{"d_model": 96, "n_head": 3, "n_kv_head": 3, "norm_place": "pre", "qk_norm": false, "attn_scale": 0.177, "init_std_o": 0.0, "beta1": 0.95, "decay_fraction": 0.689, "z_loss": 1e-05, "dataset": "wikipedia_en"}
Each number is 50 + 12 x the weight over its row's rms, rounded and kept within 0 to 99. Layers, rows and columns count from 0. The size before them is the row's rms in percent of the matrix's.

# layer 11 attention query, 96x96, rms 0.341, rows 32-63, columns 0-95
099:50 53 48 69 46 67 62 59 35 63 52 60 53 44 56 55 62 33 44 29 51 64 47 56 59 47 54 52 33 70 69 44 41 54 58 49 39 58 65 53 70 43 41 38 65 34 56 69 33 34 58 39 56 58 69 58 30 75 43 25 57 63 49 45 51 50 46 39 62 35 47 35 58 63 76 54 44 64 30 34 36 35 45 26 54 41 35 38 57 38 48 50 63 39 58 48
097:55 65 57 44 21 30 44 54 51 38 51 33 49 44 64 59 53 60 39 39 48 42 53 35 68 69 53 38 36 69 52 43 55 64 42 55 69 68 43 29 53 40 67 59 56 54 42 61 51 56 47 59 54 48 41 60 36 32 48 51 83 45 43 36 49 43 45 66 75 55 48 38 63 28 45 57 43 60 65 36 36 62 42 24 44 66 46 39 39 68 48 45 60 50 53 72
095:35 58 65 53 60 57 46 48 74 75 46 76 42 47 37 58 40 44 36 41 60 33 57 29 42 46 50 64 58 62 44 67 49 41 45 55 34 40 48 38 38 40 54 73 32 43 53 47 30 35 58 61 66 49 77 52 76 52 38 50 31 54 50 67 74 41 64 64 43 67 56 57 63 67 51 39 48 42 45 36 39 53 69 52 64 55 63 42 43 51 45 59 38 40 52 47
095:43 54 58 40 38 39 59 58 59 60 55 25 51 55 59 56 65 56 57 62 50 53 60 53 32 47 64 68 66 79 52 39 67 38 53 31 55 35 34 40 51 48 59 46 34 36 43 62 73 40 47 56 44 31 47 51 72 72 31 52 38 51 41 68 55 48 72 75 37 42 23 48 47 48 56 39 52 55 45 61 49 44 71 64 44 28 36 61 51 36 40 61 49 53 45 51
092:46 69 54 47 50 47 55 43 46 41 71 75 56 56 37 83 62 38 71 40 62 48 31 68 54 48 79 38 67 52 52 78 71 51 42 55 40 62 44 48 33 48 47 69 48 54 68 19 49 47 48 62 28 45 57 39 33 52 47 48 58 40 36 57 22 48 52 66 60 53 43 45 42 56 52 52 52 53 28 48 40 45 44 40 59 44 51 48 38 41 59 56 46 44 59 51
093:36 68 41 58 51 56 42 72 45 62 74 39 50 51 51 43 45 64 49 59 40 74 49 59 34 46 39 48 43 35 48 52 54 42 44 57 64 38 51 25 42 58 41 33 54 57 65 30 65 63 55 52 18 79 40 50 40 62 58 33 64 48 35 58 58 45 34 55 44 45 48 47 56 56 47 45 49 54 54 42 49 44 76 36 47 36 34 39 31 38 63 56 80 37 63 45
090:57 39 36 51 67 69 40 58 41 43 70 61 65 54 51 51 39 49 50 25 59 19 50 48 44 31 58 62 62 57 52 69 71 48 70 47 61 52 43 77 46 46 34 69 44 45 47 27 36 48 50 41 51 48 62 28 56 69 47 45 46 75 49 53 49 38 23 30 37 47 57 52 54 40 77 47 46 55 50 48 63 40 36 52 50 51 53 47 50 53 65 32 55 65 47 57
102:59 58 29 69 46 40 51 59 65 36 58 49 51 60 58 36 72 46 50 44 74 71 77 52 58 54 49 42 67 56 42 62 52 68 36 47 59 51 46 54 47 63 53 30 59 43 59 53 29 74 55 52 37 64 64 41 63 60 52 35 51 62 55 51 64 52 54 24 74 35 38 33 66 49 37 55 36 38 56 46 29 50 58 70 35 50 69 46 43 52 49 42 46 56 37 35
089:48 46 67 52 46 43 43 52 41 49 49 50 50 58 29 63 34 59 46 61 72 27 46 58 42 64 52 32 57 35 37 57 59 57 45 54 44 42 53 36 59 76 36 60 43 69 52 45 34 62 51 45 54 46 53 55 44 52 43 62 63 60 83 21 29 60 41 43 34 28 52 58 47 57 43 40 66 67 55 73 48 60 59 47 28 38 32 30 54 35 45 31 55 53 58 62
091:66 75 37 66 65 46 57 54 46 44 36 41 33 42 59 59 37 29 40 51 31 41 39 67 53 45 42 46 62 48 33 59 73 51 52 39 46 64 71 53 41 41 48 49 57 33 26 45 45 47 39 43 37 68 49 50 58 44 48 30 29 46 60 63 42 68 48 56 38 61 50 64 22 48 48 42 58 48 38 30 50 59 39 29 59 70 52 64 69 62 50 60 46 57 41 29
094:62 45 56 55 52 46 49 43 56 50 38 51 24 67 55 31 39 63 67 45 60 47 61 34 40 37 65 28 59 43 49 51 37 63 26 58 48 43 54 58 66 63 47 69 32 48 41 72 50 53 62 41 69 68 46 51 55 73 61 48 68 63 38 55 38 55 49 50 56 50 63 50 46 76 60 46 52 36 85 49 53 50 39 67 37 46 26 56 48 65 32 37 52 50 59 56
100:45 47 61 63 52 44 33 41 61 62 41 35 73 41 54 46 56 43 46 43 40 51 63 64 43 64 53 49 72 67 45 45 40 35 55 53 79 65 48 49 68 48 50 62 44 53 29 65 29 69 46 63 45 61 59 26 41 54 50 48 51 59 38 65 63 46 36 46 55 29 49 70 54 37 24 44 28 50 39 48 59 42 50 40 60 47 67 51 55 39 63 45 42 15 59 60
103:62 72 40 39 49 57 60 35 53 55 45 52 56 59 55 51 69 77 66 58 68 41 52 33 59 50 53 72 49 34 49 63 28 59 49 82 48 49 66 36 39 46 42 66 44 58 59 54 53 69 52 55 63 40 27 55 37 58 44 23 33 44 76 48 48 59 44 54 52 37 40 61 48 38 60 27 41 56 43 41 52 40 44 44 43 42 50 75 46 35 47 68 39 53 66 41
085:45 58 29 48 43 58 58 60 59 45 46 54 39 47 49 50 33 45 36 53 42 61 42 28 63 62 45 48 42 47 35 28 69 26 45 47 43 31 63 53 53 51 41 61 72 35 79 62 34 57 42 42 69 41 62 38 63 56 70 57 54 24 47 40 59 32 42 58 57 58 45 58 34 38 44 37 56 54 71 60 47 62 65 49 33 73 39 54 38 26 55 54 44 52 60 62
086:37 53 47 63 43 30 46 61 40 36 39 64 55 43 56 53 46 52 29 57 34 32 49 55 55 75 46 36 62 52 48 39 45 38 57 62 50 60 29 38 46 51 67 49 15 58 43 48 56 45 77 36 50 60 45 31 42 48 62 46 25 56 75 42 69 32 34 64 45 46 35 50 42 43 50 35 50 51 66 40 48 47 39 57 34 48 41 67 48 75 57 37 50 46 42 67
095:39 65 63 74 45 37 41 52 60 52 55 68 63 60 42 38 48 51 61 39 54 58 79 39 51 61 52 53 39 53 59 42 59 66 39 32 35 45 41 41 43 62 70 47 53 37 49 31 42 54 37 32 41 42 36 64 56 36 63 49 47 31 66 56 19 57 55 40 51 35 60 62 55 48 47 46 50 58 51 38 46 55 54 57 42 45 51 63 54 36 58 53 68 24 62 91
099:37 65 65 40 40 50 57 47 51 58 57 42 62 72 42 33 40 78 60 50 66 47 39 42 54 54 51 53 39 51 45 49 38 69 70 39 77 36 49 51 55 38 36 56 39 50 54 16 49 53 31 44 49 46 52 47 55 37 35 53 56 38 32 49 38 30 40 68 56 48 22 39 33 34 40 32 44 69 59 65 48 50 51 36 48 59 50 52 38 53 52 74 56 72 57 58
093:40 52 68 80 49 40 55 63 59 36 68 39 50 65 57 71 53 63 37 71 59 63 64 54 37 37 52 63 65 41 25 40 30 49 46 49 48 48 46 69 25 50 44 60 57 48 48 46 62 67 54 36 58 33 57 56 45 67 72 48 39 43 43 70 57 66 21 40 45 43 27 45 51 49 61 57 57 54 49 52 44 51 51 43 55 51 33 45 68 60 38 23 53 43 51 47
095:52 52 30 42 43 38 57 45 61 38 52 69 40 62 59 68 48 46 52 65 44 32 56 33 43 70 38 40 53 45 44 51 43 32 37 73 38 42 77 76 87 43 62 46 46 48 59 59 50 43 58 64 66 39 67 56 45 59 52 42 29 59 25 23 39 53 50 46 45 48 66 39 45 58 55 60 48 35 48 45 61 68 44 49 60 38 45 46 61 56 64 37 53 45 38 48
093:48 52 48 33 61 35 43 33 58 50 50 49 52 58 58 79 41 55 70 63 45 28 38 66 58 64 66 70 38 55 48 59 42 34 63 62 46 41 49 34 69 47 67 49 57 37 57 41 24 37 54 58 80 73 66 61 48 54 37 35 39 47 55 63 51 47 66 40 39 44 29 56 56 44 49 34 45 59 34 67 68 34 54 45 47 58 66 37 52 46 54 54 61 51 59 38
095:43 47 61 34 49 57 53 52 47 54 22 55 36 47 44 43 47 51 45 53 17 66 30 64 63 65 66 61 50 52 48 41 51 49 46 39 59 84 56 40 33 54 42 53 52 68 41 46 40 53 59 43 61 55 53 54 60 38 32 48 60 54 48 62 53 57 39 41 50 37 65 26 44 53 67 43 48 44 44 49 49 50 06 79 45 56 58 37 47 31 66 44 44 45 34 64
096:51 47 39 29 35 24 48 53 49 43 35 68 63 47 49 30 42 66 50 56 39 62 46 42 38 52 53 44 34 66 50 68 67 34 42 44 38 50 30 47 46 51 55 58 46 57 49 40 56 59 50 30 59 45 39 67 60 44 50 54 64 54 43 33 54 27 24 51 49 64 73 24 40 44 42 46 61 61 80 36 34 50 50 67 75 67 53 54 70 47 38 48 54 57 49 53
085:45 45 76 40 62 49 51 33 52 36 51 69 32 45 13 59 54 58 55 44 37 56 49 67 49 47 42 43 35 51 55 49 72 41 70 55 57 50 64 48 65 41 60 46 54 57 37 50 35 54 46 43 61 42 48 45 35 32 34 66 31 59 41 55 36 58 21 55 30 45 39 67 43 59 64 61 64 37 61 73 37 52 61 42 54 53 52 64 37 39 42 34 62 37 54 63
086:39 48 35 47 63 70 61 39 48 49 53 59 37 45 36 56 48 52 58 46 50 50 80 74 51 28 66 50 75 57 43 45 51 33 57 63 51 46 60 39 57 43 62 76 49 32 69 57 70 37 74 34 38 37 38 49 74 60 46 60 57 29 53 60 49 37 55 47 44 54 42 43 55 43 43 53 45 62 36 40 59 32 33 42 53 43 42 57 62 58 53 46 24 29 38 47
096:52 51 53 64 40 66 74 32 61 70 40 44 40 59 54 62 40 74 44 50 41 39 50 52 52 39 73 51 53 61 65 35 54 48 64 32 31 60 45 63 51 53 40 64 57 53 50 46 59 64 28 50 28 56 45 64 77 32 34 52 68 46 65 40 49 34 42 50 33 50 54 51 30 58 67 44 44 55 59 57 57 59 64 43 30 67 76 47 48 64 64 47 60 42 61 54
108:55 47 31 57 64 44 35 64 44 54 57 42 30 50 42 61 73 49 43 39 56 43 57 42 34 67 67 45 43 42 64 47 31 28 51 30 48 51 35 58 57 56 30 72 53 32 55 58 29 42 60 48 73 58 40 56 52 41 51 61 38 47 40 59 41 33 36 62 62 32 68 60 33 43 36 41 33 65 68 48 38 65 38 44 40 52 52 38 54 44 34 56 74 66 59 49
089:46 47 44 59 71 57 33 65 61 49 22 55 56 54 49 50 54 43 40 66 16 36 63 33 56 51 41 57 51 35 70 59 33 48 72 75 44 47 48 46 46 65 50 54 63 49 43 59 40 29 45 54 33 46 68 66 58 67 23 45 62 37 33 43 36 51 40 66 50 64 55 48 53 42 55 55 55 55 56 50 41 63 48 69 35 45 85 48 54 45 45 58 58 54 56 51
093:34 40 49 46 68 39 33 55 65 58 45 74 59 52 65 55 44 55 49 74 46 60 55 35 55 63 47 34 49 58 64 47 28 37 37 45 24 36 46 50 43 56 66 43 60 70 47 58 33 31 48 58 66 57 46 30 53 48 51 55 44 46 41 45 47 41 46 63 63 22 51 28 50 47 38 58 47 60 56 62 71 59 42 32 49 76 55 55 77 57 39 40 39 55 37 65
088:60 51 37 78 49 53 55 48 56 51 56 59 41 38 66 26 50 44 43 41 39 56 50 60 44 62 35 34 77 66 40 50 50 43 67 66 69 36 60 67 50 34 69 54 42 40 33 43 30 46 46 53 50 44 38 26 53 48 35 50 42 74 27 34 52 41 43 48 70 39 67 42 69 30 56 48 51 47 39 43 58 44 38 41 69 46 58 38 36 47 32 61 40 47 39 53
090:64 33 46 47 58 70 33 49 44 66 60 48 53 60 53 55 57 70 80 33 46 34 55 27 47 37 78 56 49 72 42 53 53 56 52 54 49 54 41 52 46 49 45 35 59 44 42 42 37 87 49 45 49 64 51 62 48 51 43 54 18 62 63 41 33 59 68 56 48 48 49 50 50 68 46 65 41 60 77 36 27 52 49 43 44 57 41 52 43 64 59 32 53 53 51 44
097:55 59 49 65 26 25 34 57 43 34 70 62 74 25 43 33 50 38 49 53 68 73 56 45 38 58 44 49 55 55 43 69 41 52 75 52 47 63 57 40 58 68 36 49 55 39 30 53 49 63 50 58 48 43 45 59 66 48 49 55 67 52 27 45 67 60 38 58 47 37 47 46 63 41 39 43 24 73 65 63 62 64 57 38 51 44 43 61 51 66 46 48 43 42 57 42
096:46 61 32 60 67 57 46 34 55 34 59 72 37 51 58 47 51 68 58 57 65 45 39 43 53 65 47 54 47 59 49 50 54 69 56 53 51 45 44 33 60 56 62 82 26 39 54 65 59 57 49 66 67 55 48 47 45 40 44 24 35 58 76 37 55 42 45 41 47 69 36 35 59 44 44 49 61 56 39 47 45 81 40 22 72 53 62 49 55 53 27 49 53 35 48 48
# layer 11 attention key, 96x96, rms 0.342, rows 32-63, columns 0-95
093:36 35 57 55 60 45 61 70 48 74 44 74 56 55 43 47 80 46 52 64 32 59 50 60 36 48 57 56 59 71 30 48 34 57 67 68 48 43 76 50 56 35 42 65 63 55 75 73 57 54 46 45 56 42 42 51 38 57 54 57 84 53 41 59 52 39 30 41 37 42 67 45 41 59 60 47 52 54 44 39 44 52 58 39 37 54 71 55 62 39 49 63 42 53 43 39
093:30 69 39 32 44 24 57 61 47 35 54 44 59 46 32 45 55 63 63 52 35 52 63 54 49 56 48 47 42 43 42 43 70 66 50 51 76 73 46 61 41 51 45 33 30 66 44 61 48 59 45 43 56 47 39 44 34 58 72 59 58 45 62 68 58 54 38 60 41 40 69 54 69 46 62 57 65 53 55 24 56 57 49 26 54 60 50 49 48 65 29 29 31 60 54 60
099:40 57 66 81 63 48 37 36 62 46 55 61 61 38 19 41 30 30 63 57 51 47 37 33 53 68 37 40 63 45 67 42 40 55 37 48 46 50 30 47 27 46 67 57 39 73 43 46 44 46 55 51 56 50 60 47 57 50 60 48 47 56 70 64 70 38 49 58 50 45 36 69 52 57 38 46 41 55 75 45 37 35 59 59 72 59 48 52 31 48 65 47 43 35 38 59
095:38 56 74 41 40 49 70 57 38 67 31 53 50 45 66 56 82 43 58 75 56 49 46 51 40 71 52 36 64 75 71 68 55 44 55 46 65 61 46 70 62 53 45 36 69 61 46 45 40 56 51 58 45 47 35 79 52 65 51 49 58 51 50 47 53 37 59 65 55 49 43 33 43 42 34 48 53 24 58 78 40 53 40 53 40 37 51 56 50 36 42 47 58 48 42 45
084:56 60 56 44 46 34 50 56 67 41 49 89 57 54 45 57 66 28 55 40 63 46 68 45 55 65 68 45 54 60 46 75 56 32 23 55 55 48 60 50 33 52 30 67 28 53 44 61 51 39 53 57 45 54 52 39 44 47 63 40 54 56 47 41 18 52 60 45 65 77 33 50 48 57 48 57 51 42 63 58 51 70 61 31 36 59 56 48 38 56 35 62 63 46 58 37
095:42 47 21 52 34 42 47 72 35 43 58 67 48 55 55 56 36 56 38 64 47 64 66 44 48 34 51 23 25 51 44 50 56 30 47 49 65 42 40 46 37 54 34 43 49 42 63 43 57 54 72 56 41 73 62 58 46 76 63 71 67 54 38 47 71 47 46 44 54 52 52 28 34 61 56 40 34 41 54 74 54 56 58 40 36 28 44 63 49 61 43 53 52 47 57 57
090:52 24 51 57 62 47 33 58 42 51 54 68 51 63 60 42 40 39 75 34 67 37 37 52 53 32 53 56 61 58 41 55 54 57 50 59 53 72 50 47 41 43 53 68 63 64 35 39 64 40 55 35 39 48 59 26 39 38 58 69 49 39 49 46 36 36 52 32 24 48 50 38 47 28 67 53 63 73 63 49 68 43 49 43 51 46 49 38 37 43 85 55 62 54 45 50
097:40 45 41 52 40 37 74 42 55 71 16 50 17 53 64 56 56 61 56 43 56 60 58 37 73 66 78 65 63 37 47 64 48 41 47 39 36 62 50 44 44 60 38 41 68 32 70 39 45 51 66 51 43 47 71 36 57 53 77 62 62 54 53 45 62 41 58 58 45 49 46 49 72 45 38 67 58 42 47 50 50 63 42 57 45 67 52 36 54 44 43 39 55 56 52 43
091:56 38 37 45 53 49 64 55 51 53 62 49 57 52 28 50 29 76 49 46 78 26 46 41 50 60 72 51 42 58 37 50 49 63 55 56 45 54 48 48 68 68 27 70 27 49 44 48 51 51 42 43 49 72 68 63 67 45 48 72 48 55 67 52 14 41 38 51 37 32 38 61 70 50 46 46 36 52 53 53 40 54 48 58 34 47 54 35 55 39 43 57 38 68 52 48
091:53 60 52 65 46 21 65 50 44 38 48 43 47 55 51 53 44 21 39 45 54 54 48 59 25 50 41 54 74 41 34 59 65 64 51 56 25 43 72 37 39 33 25 39 52 44 41 55 43 63 58 61 41 53 60 43 60 59 46 44 43 60 46 49 54 57 70 52 38 64 53 53 31 25 59 38 57 63 48 41 32 67 68 40 49 52 37 80 61 40 53 56 63 61 48 49
097:49 57 44 53 53 64 40 49 53 46 47 28 50 61 53 56 48 49 67 66 36 66 23 54 67 69 65 38 49 45 35 23 41 59 34 40 14 65 46 68 50 60 46 79 52 49 47 64 41 54 53 38 48 58 44 42 69 59 53 50 39 66 50 42 31 51 47 64 34 52 73 36 52 69 60 48 49 55 63 62 55 32 42 66 46 30 37 36 40 57 42 57 53 44 51 57
093:49 58 65 51 45 38 42 46 70 64 34 60 58 53 67 40 24 76 70 37 66 57 67 68 55 62 39 54 69 75 38 32 46 49 60 53 58 65 59 45 61 55 45 51 52 51 48 46 31 39 55 62 47 50 63 50 61 45 61 60 49 48 28 51 59 57 55 45 59 40 62 62 45 32 41 62 35 58 34 50 65 45 36 45 26 45 34 70 44 49 58 50 34 21 46 39
105:67 66 51 37 46 45 49 41 47 59 35 57 54 72 63 39 45 58 58 60 52 64 56 23 41 57 58 45 41 51 33 63 52 59 66 42 49 57 49 12 49 55 48 53 47 53 62 56 46 57 76 20 77 60 26 49 44 51 36 39 44 72 75 46 63 49 44 45 44 45 46 62 54 48 78 43 56 52 55 54 56 50 48 54 69 42 52 70 50 40 36 60 46 32 64 49
093:35 59 36 63 55 59 58 55 47 37 66 52 41 39 47 42 44 47 28 37 63 40 37 33 73 56 42 64 43 61 53 36 57 39 51 62 45 41 70 47 59 43 54 49 49 43 61 66 62 48 64 49 49 61 51 42 34 60 46 30 62 49 41 48 39 52 66 46 62 24 46 40 33 52 28 40 39 55 75 34 53 37 28 50 46 43 46 51 55 15 39 45 32 44 46 80
094:51 58 52 49 51 46 67 47 38 68 54 45 35 67 53 56 37 60 29 69 57 31 44 46 44 44 45 42 77 55 57 43 28 50 44 55 59 64 38 67 51 56 41 30 32 58 58 42 40 45 69 50 59 41 54 19 32 56 67 38 34 41 48 60 53 44 57 45 52 34 49 42 40 25 37 35 73 31 54 43 54 47 58 55 52 25 53 50 37 70 34 32 56 36 49 45
092:59 47 52 57 50 58 58 68 43 58 35 49 55 42 36 53 35 61 42 66 34 48 76 37 59 66 54 49 56 66 52 47 49 39 52 42 48 55 56 36 48 45 58 39 44 20 35 66 30 34 38 31 50 41 57 62 38 39 73 66 52 34 42 43 37 50 53 42 58 42 61 74 68 39 57 58 43 74 54 42 43 40 51 41 38 45 66 63 47 59 49 35 69 54 56 86
095:40 58 56 49 49 53 55 62 40 60 36 39 51 51 57 40 45 67 55 40 42 49 46 45 66 57 32 36 30 45 65 53 65 72 58 59 77 46 50 48 50 57 35 50 36 41 48 37 56 37 50 45 59 43 32 35 61 77 52 71 49 33 39 29 39 49 64 31 54 69 55 59 55 53 54 44 46 42 76 62 37 56 28 40 61 66 40 63 48 48 25 55 47 51 82 38
091:36 40 50 54 49 41 21 69 41 54 50 35 38 55 60 67 51 48 42 62 62 46 43 63 42 72 45 78 45 47 33 46 46 46 53 54 52 54 53 44 39 63 55 51 51 38 38 60 69 72 32 38 51 55 55 52 66 58 69 45 50 50 50 51 56 50 61 45 51 27 19 77 56 65 74 57 41 24 60 49 55 30 46 46 65 34 50 52 41 63 49 30 58 42 48 66
105:58 41 50 53 50 58 56 53 43 37 71 71 35 51 30 62 51 47 58 62 59 39 55 36 52 53 65 39 64 53 49 66 39 47 64 52 46 77 41 57 60 52 54 66 33 44 46 33 59 30 61 48 52 55 63 51 69 51 25 27 37 50 43 57 44 52 62 55 49 46 51 47 42 57 75 53 51 33 30 58 41 34 53 29 85 50 58 21 62 40 67 49 37 50 46 63
095:57 42 72 46 58 28 59 24 50 42 65 51 75 46 43 60 38 47 49 40 47 35 58 61 49 65 57 46 38 68 45 77 39 42 75 59 55 44 60 50 41 48 61 43 65 73 62 39 32 40 53 52 63 72 63 45 30 63 60 50 43 31 58 49 50 26 72 25 56 46 56 51 49 52 52 35 49 53 55 62 41 41 56 53 41 59 66 36 70 51 53 45 53 35 49 34
088:54 30 55 61 56 38 66 53 51 55 45 39 48 43 65 61 37 61 63 46 41 53 12 56 40 69 54 62 58 58 61 39 56 44 39 62 54 55 48 53 50 30 65 63 32 57 52 56 58 42 47 54 57 58 48 52 56 41 51 58 26 49 51 51 66 32 41 51 75 50 76 54 51 53 70 35 56 56 38 35 76 81 29 72 40 62 54 59 38 52 39 46 67 49 50 49
099:45 46 37 49 37 44 42 43 37 39 54 51 18 41 44 36 68 62 49 52 60 60 53 43 64 52 44 60 46 38 68 34 62 38 49 46 38 53 37 48 44 64 39 74 36 65 36 48 46 37 67 44 32 59 41 46 35 44 51 36 36 29 56 52 41 45 20 69 40 67 65 48 53 57 65 45 74 34 42 39 31 56 55 60 41 56 64 67 35 28 60 47 67 53 46 56
089:35 49 76 60 65 45 39 56 47 58 61 59 36 71 29 62 58 66 51 43 45 71 46 63 51 35 46 52 44 53 53 42 68 57 51 52 64 42 41 50 54 37 43 68 54 46 48 31 57 30 50 49 68 47 48 62 51 53 30 62 22 63 48 46 15 35 48 50 55 20 51 66 52 43 58 58 49 52 26 54 49 53 75 42 56 66 59 61 42 42 35 51 55 43 31 56
095:41 51 65 67 47 47 61 38 43 31 48 59 54 57 65 40 54 25 58 54 52 37 70 70 62 47 45 48 56 61 38 48 66 67 34 58 61 28 50 35 59 33 58 70 64 46 60 56 43 41 73 47 44 49 40 53 45 78 38 46 52 43 47 59 61 37 49 77 44 62 49 70 40 52 32 41 59 47 42 33 51 37 35 32 61 45 58 44 44 77 36 40 53 30 43 58
091:41 41 35 72 66 45 68 51 68 63 53 56 47 47 59 59 57 51 46 46 34 61 34 58 64 44 51 38 28 66 51 36 54 64 47 57 32 48 40 47 65 45 42 45 25 56 60 41 46 70 31 62 46 69 41 54 46 36 30 49 55 27 57 49 61 54 59 56 45 50 58 65 51 41 61 56 68 52 63 29 26 57 41 20 56 47 47 65 57 63 83 48 55 58 47 49
093:57 56 41 43 63 45 44 68 51 54 53 61 63 28 29 61 60 47 71 63 66 44 37 56 66 45 47 64 48 35 52 57 30 48 45 44 55 60 57 58 32 53 53 71 44 29 53 37 43 43 57 49 44 76 37 39 54 73 62 56 23 51 50 44 46 48 58 69 34 28 63 53 44 47 47 35 58 45 60 38 36 47 39 48 40 31 60 27 65 26 62 73 47 53 46 43
091:31 66 50 55 67 56 54 38 65 53 40 60 53 62 21 50 54 47 54 66 49 44 27 37 57 66 41 41 44 51 76 49 58 44 81 65 55 49 29 55 42 37 52 45 51 47 23 65 52 47 39 51 68 53 52 40 41 42 36 48 65 29 48 53 49 72 39 57 55 59 54 52 60 46 50 38 72 59 49 55 54 48 64 66 41 23 72 32 58 40 69 53 52 37 53 58
100:59 64 71 39 65 41 34 49 43 74 46 53 55 50 45 51 65 62 52 66 69 42 54 53 69 39 62 69 61 33 53 48 44 47 55 41 44 37 26 63 44 52 59 61 43 65 39 62 50 32 52 68 45 60 48 45 77 44 41 53 38 42 48 41 61 38 47 63 58 33 48 51 39 55 50 59 46 53 50 29 55 20 37 43 49 55 80 66 71 52 45 28 33 64 41 64
084:49 51 47 56 43 48 65 43 48 43 52 57 36 64 55 43 54 25 61 45 26 50 71 55 64 65 47 49 59 65 37 44 59 50 58 47 74 39 62 51 68 46 53 54 43 53 49 48 32 34 49 36 27 44 50 21 72 63 39 76 43 59 44 42 63 45 30 45 61 33 43 32 56 40 54 60 60 62 50 40 61 47 70 77 69 45 54 43 31 48 69 53 43 65 40 51
096:51 35 46 33 50 61 28 39 54 61 45 54 28 41 56 68 61 52 41 32 32 51 48 37 39 70 74 48 40 66 53 61 40 33 47 33 45 69 60 36 45 47 32 45 65 60 55 45 33 51 31 62 64 41 60 44 41 81 62 54 38 58 63 32 45 62 48 60 35 44 68 46 41 41 50 53 56 47 66 50 49 43 72 43 32 37 64 51 64 56 47 55 36 32 58 59
093:41 54 44 53 35 46 53 31 32 43 54 56 68 38 61 37 51 54 45 45 55 53 48 42 43 41 28 49 46 55 57 57 45 68 50 63 61 48 50 52 64 83 37 51 47 46 52 50 43 30 65 50 32 68 28 29 54 69 73 44 79 59 32 42 40 50 51 35 56 35 48 69 61 61 57 79 41 58 33 43 54 71 52 52 43 51 62 62 54 58 67 44 51 27 39 45
090:34 55 40 71 59 37 57 11 62 59 60 58 44 43 55 41 44 38 56 68 43 57 56 60 50 34 61 47 39 47 42 56 40 65 41 17 50 58 44 44 41 77 55 64 50 45 42 75 55 38 39 29 61 47 56 33 50 29 52 71 34 41 74 42 61 49 61 47 47 49 49 42 49 39 49 42 48 41 40 45 43 42 49 38 72 50 67 58 33 38 38 39 47 50 42 60
# layer 11 attention value, 96x96, rms 0.307, rows 32-36, columns 0-95
099:41 59 38 42 43 38 29 52 53 54 67 48 38 62 53 39 44 60 55 53 62 50 66 52 59 51 59 58 65 47 89 29 49 31 42 37 42 53 45 47 57 58 49 50 43 67 51 42 38 36 65 45 44 34 70 47 53 34 60 36 51 61 60 67 45 49 55 46 40 64 54 47 51 61 43 53 81 53 71 56 53 41 46 25 29 60 39 35 55 48 35 44 37 31 20 40
105:54 47 42 40 61 68 34 57 63 76 40 61 59 44 45 60 76 62 61 50 63 43 55 55 42 40 55 40 78 47 36 67 35 44 27 59 52 34 51 57 59 50 59 45 34 40 25 70 46 38 45 51 53 67 42 39 46 43 52 45 33 33 43 73 41 63 51 53 52 61 45 46 53 48 67 51 48 45 52 47 49 36 48 39 58 16 37 55 54 49 48 23 54 46 25 39
096:29 31 41 58 57 54 40 57 59 44 32 37 57 31 27 60 49 59 35 63 34 65 60 52 69 52 56 60 64 35 81 72 82 43 41 39 39 45 62 58 57 57 53 41 66 64 52 55 44 70 50 46 43 51 37 60 34 44 48 53 65 33 47 42 37 50 43 47 48 51 64 31 38 51 54 28 63 74 59 55 37 51 54 38 56 31 46 47 41 54 57 44 68 57 50 53
105:76 49 37 43 53 54 42 49 35 77 53 45 42 44 55 49 53 24 39 51 42 59 55 43 27 55 49 53 39 65 60 47 63 51 51 64 50 55 73 35 46 67 46 46 44 59 36 47 42 57 27 51 43 54 51 52 60 64 62 57 42 43 81 46 28 64 60 47 55 60 51 40 60 49 30 45 64 34 51 54 24 39 19 46 51 63 48 40 40 38 51 56 47 52 31 21
096:64 62 44 38 35 28 57 40 62 53 70 50 57 44 37 39 29 37 66 59 49 47 35 64 55 39 53 43 40 56 41 53 54 68 26 48 70 18 45 46 50 48 37 67 63 60 49 33 55 44 50 59 34 59 57 45 51 61 35 51 45 36 54 23 59 78 52 53 51 56 58 47 63 31 51 28 52 39 56 51 58 60 58 66 55 56 48 61 38 71 63 28 51 59 41 65
# layer 11 attention output (transposed), 96x96, rms 0.26, rows 32-35, columns 0-95
102:58 59 63 56 54 49 66 28 57 61 33 26 46 34 59 60 62 58 62 36 48 69 34 58 35 38 60 56 39 58 37 65 60 60 28 60 43 58 62 55 41 46 32 31 68 28 55 45 33 64 31 59 44 57 41 22 40 51 46 47 50 38 54 32 65 51 38 46 68 52 49 45 33 48 38 47 52 32 33 60 44 33 59 54 57 57 65 72 39 40 58 45 61 54 59 59
105:51 57 59 59 46 25 47 59 29 31 62 42 48 64 22 20 32 55 40 36 43 52 57 42 40 62 49 55 19 40 51 21 58 63 68 37 47 51 48 43 48 41 45 53 52 63 65 33 53 56 37 43 30 42 54 61 53 54 42 62 63 73 66 43 51 45 51 48 61 41 56 60 49 55 43 43 45 52 26 61 48 44 37 60 34 51 58 67 46 53 54 60 49 39 69 74
091:78 51 43 60 39 55 55 32 39 49 60 50 36 65 69 54 54 34 74 55 57 49 44 55 42 38 61 43 60 69 40 50 35 50 66 44 67 75 49 47 44 57 49 37 40 44 42 44 64 37 49 63 50 42 71 43 52 41 48 52 33 78 50 73 67 47 54 73 48 59 58 54 81 43 61 43 37 29 47 66 53 45 37 49 37 59 39 46 51 36 41 31 39 42 38 34
114:34 34 55 55 49 48 51 56 49 34 58 57 63 64 60 65 48 65 60 37 51 61 53 44 90 54 67 44 51 48 71 49 55 51 76 41 59 62 45 79 68 40 56 53 58 41 64 54 53 49 71 69 68 52 52 40 55 46 37 45 47 52 27 59 50 36 57 68 64 45 47 61 54 60 55 45 52 43 70 58 56 58 79 55 48 51 45 58 43 42 47 58 64 42 53 85